Weights of a small transformer language model.
Size: 11 layers, MLP 768 GELU, vocabulary 8192.
Architecture: LayerNorm before each block, untied embeddings, attention and MLP in parallel.
Training: a variant of Adam for these matrices, 243M tokens, 7422 steps.
Each number is 500 + 40 x the weight over its row's rms, rounded and kept within 0 to 999. Layers, rows and columns count from 0. Numbers have three digits each. The size before them is the row's rms in percent of the matrix's.

# o: layer 7 attention output (transposed), 192x192, rms 0.0733, rows 119-127, columns 0-95
# v: layer 7 attention value, 192x192, rms 0.0619, rows 120-127, columns 0-95
# q: layer 7 attention query, 192x192, rms 0.0568, rows 128-133, columns 0-95
# k: layer 7 attention key, 192x192, rms 0.0551, rows 128-132, columns 0-95
o119 097:538479480541563562500504590552483540496541507525557463472420411460434522486449487447521502591514509516508571449447543450502471432499524487514564398524458535461472532497533464534479574500534490415520475529444503506501544535489490545507458525447484455449537510535567483512514515513371470534
v120 100:506466489508471583545465479476518511467495499501480504508495540497536512531464503522497477543473525539432513509503497493438457496563551454585500498531520518534482497453440450537498541539512535526555495483563542510470496540556460516433504474525514541573491407498550498554450525550494482460
o120 103:495463512495432500486509494512527544488472436574456541530520492553509546570457487487461548498545538511435525539481630529579480420479455416503519532530532512497506460498453436469501445578506484454509552496535381418480481528519497438508550481560498469489486501479481476552482497425476574429
v121 104:524501501579441461492483442469532540506485483536527474508601448502536516492495454527492531519501505593470450479493532448455490532489527523463491502569543595530522624436520464497453483467556471479523506448511470567509513458469559509490557524492496393505406541447453451501453442552509516448
o121 097:471478577488496447460494504517512507485562477526491424538496559535553479471553527558510542496535514528500495430470464508562547513548473510496534418466514507535522500471505532435439488521437478547485489446507489557584511462523451497515533568541489495518528490495517512528497496459495542486
v122 096:537491563536635519432484523498480492529539478512442492456516491591513454436456478597487472534490445481411517463504478465526585529577508494508564558549523513524481504526493481475451480571476499507436471506472509492456476463477482406500455501497522473586524536513484452526477445558521526463
o122 093:522564520443500454509468448487547536533527446484487484540561527535541527538520459474575434510430532545442595517459449456510512451522430493524544502475505510573591526457470440456499519557504517448538448510468464531480480500558551473555510512506567517478512493473522457551485437507398588490
v123 100:523464490457471525558509513488527465474519531508572489462523501525496471482530533476482522551514519441437423439459521449468528520530464500446545560508582453424498535462597485494525473499483539586514474513548500533434441511526519470540538446548502534547474465529521509501491527502513450508
o123 099:460521529490468499468561583484473534510533482458545510512506502554507541439471491535510457517439496536510473508477527486511500555511579399521518532555540521563484567557479463479503492485494522524486489500583517500469534481505467488552498481520458449395542515576514438440483464473477488456
v124 099:481469491452415474499483510495462437490578461528518481509469546515463535458469523523468517476509448551417434561517547469474403461558479562555524506499490525546524547532488488595466503498483500473516505431447509484467473518636512489568532517464510548497514466558488484513456613459488486448
o124 097:532445575464524555467476503542524491500445552508480559499428531561554486501582497519439502549522500471470516535501536466473429473483532461498436519519539474500514443544536472484482444555470492602534501530462519442528475483539441503436508430504483445444507528484483509543598503462444495453
v125 096:493521406528503500490432454505524526533519513457448502523485525506503522510500527479513459581493528434509455492573444486460538544503543498509556486521544509564483552487481502522525482463495449490363508496489488519516485452517499533575528518569448503530529531498499492548497514447503524603
o125 093:411481478565379461547463451463499390541516499466506447466548566508528489509540513496497500422569535527541437463506518459517544435466540562498498467517484507581554545496475499524535516524532508468524482540470541482518535468479552495449480524448445454523510454461513522477496514454525513508
v126 103:528506502514476516552578508472515557516457502577524525495508550477503421496458501508532484496469529426529440508563494533445427468493499523488477436521491490458473490500475512540530509472449564518370434472423524515512509414454471530516522520464500511467481510518485445503550508606498419566
o126 102:513500437477528458524425467580464491528567463522494549511489559489465411510520566492539480509426450540519475474424487496528413427454441500517488535545542429492556486510488531546514525444528523489473524470465499497516514468467525476499512453483480560478498496521477486473403532511464474525
v127 099:499495453531477448489547487459477514509471492450490496480490471504485508538550423582484476439525554501496461477451573524513462470550526509477506487563524485464535486556534466522475427439445517473525489448564486522513464492456567427533443591508477586480474506446426542455476554522464542542
o127 101:564578498513509474503483542592437503488522535510576497541529496511538476468481479433531574479552520492485440474548516429432460497430540496490421441557516504523459500490523466528462492542462467499513498564513519542534469444523512502497490516531505509535491450521556477505523510543444530477
q128 039:469455484440490518459491463470490534542521522470476531511524471541504466504461470430479420492550531467410520525460502467500460506517417575496520496500517557487537558520473484524465441489508570450404432452548565515447496517468468507454441456467487539508450468501496542463558490532478497482
k128 039:470533488516501494505494577498507456487530538560435551473498484463511518520485496555506521514508441506518547547507464522484450516517500475518448460433395475478450527539525505413443487483469453566540521543466440465500470485517507419532483531530540486461523559523518503499438438467483566464
q129 055:463535508443522436549544483488508514415494516465511515506477560525587563426513520474586441502510475509486522442534520580548559513431552429550509489441506470459539502504502563458532502475464505556425510532467480466497534498527442484454473564494559461438519535521437486558503530436511510514
k129 058:537415484493497492443601462563522523539490524410452488478495453526447555528490487481519483532602518527453498584558516565506511518487481453495495475425486502521502474443448548520500521473546593449501509406534545571514537576457560481500515494501544546513479503586519509465508449513540481508
q130 075:479482514447507508462490497469543466496514527447546431439465487428537504546508531511525556544536472498543512466430514485431496449500569492480463446555571494511454541560474512462524518529446470498487451516504486507483483452487573483514546470483509471579533481526541491497500469542448553459
k130 075:548463467481469482507573470434495553516490513513529424543470498546464515503495486452537497428539480500511483453454545563497559502469506500488563497472492460443500472481476518473499484544458415505557493572491604508443560467509432455507487623500495444450501483511480417540438555474454612493
q131 106:550524504495453500462517513512517509470567555500463411511530412486470480472520502467549537486642544510509460468492405536523542443518531477551493466406504473459486526532457505487478506561481463452534477501539502450512543473518461527494550537523543466536513597509492441445524472520449553433
k131 090:539491537565496465494469507530586546465559506560477480511531496470455491470527516500532636468572532465520510500559482433549435413474494469534500487406536517495502485486551489545482480509513501442526521478515502481500542504429474562481479540512525517582542511545467423493551455549451495500
q132 036:448579541424541575446524537506414497466497528495497480509548555483505427534500521406581410388558556492515556536504527447473460477495530554485501464487472493518495505471478476462444470468531523504452431549511433538511474537479470587560488499448527528482509529502498520579405483461496519488
k132 036:484501435543500453605520484515490553561563481553594452473460469480508600526418512521516491529517484560542526514469500557494499529547415458515524500452598524550481476479539520516477542470463460506487498496542494534525474458470489481536482476573525424541419444502539534471458457544501561480
q133 047:524445575508475491504492450515483442512439520507482489446525566496473466520567508491534576507477514524560566522407514441552544507525584443476472531534485524557470472456538513511597532473453479505416581521536459487416475534509517476532492525534507453473471448533459542553556485460431451440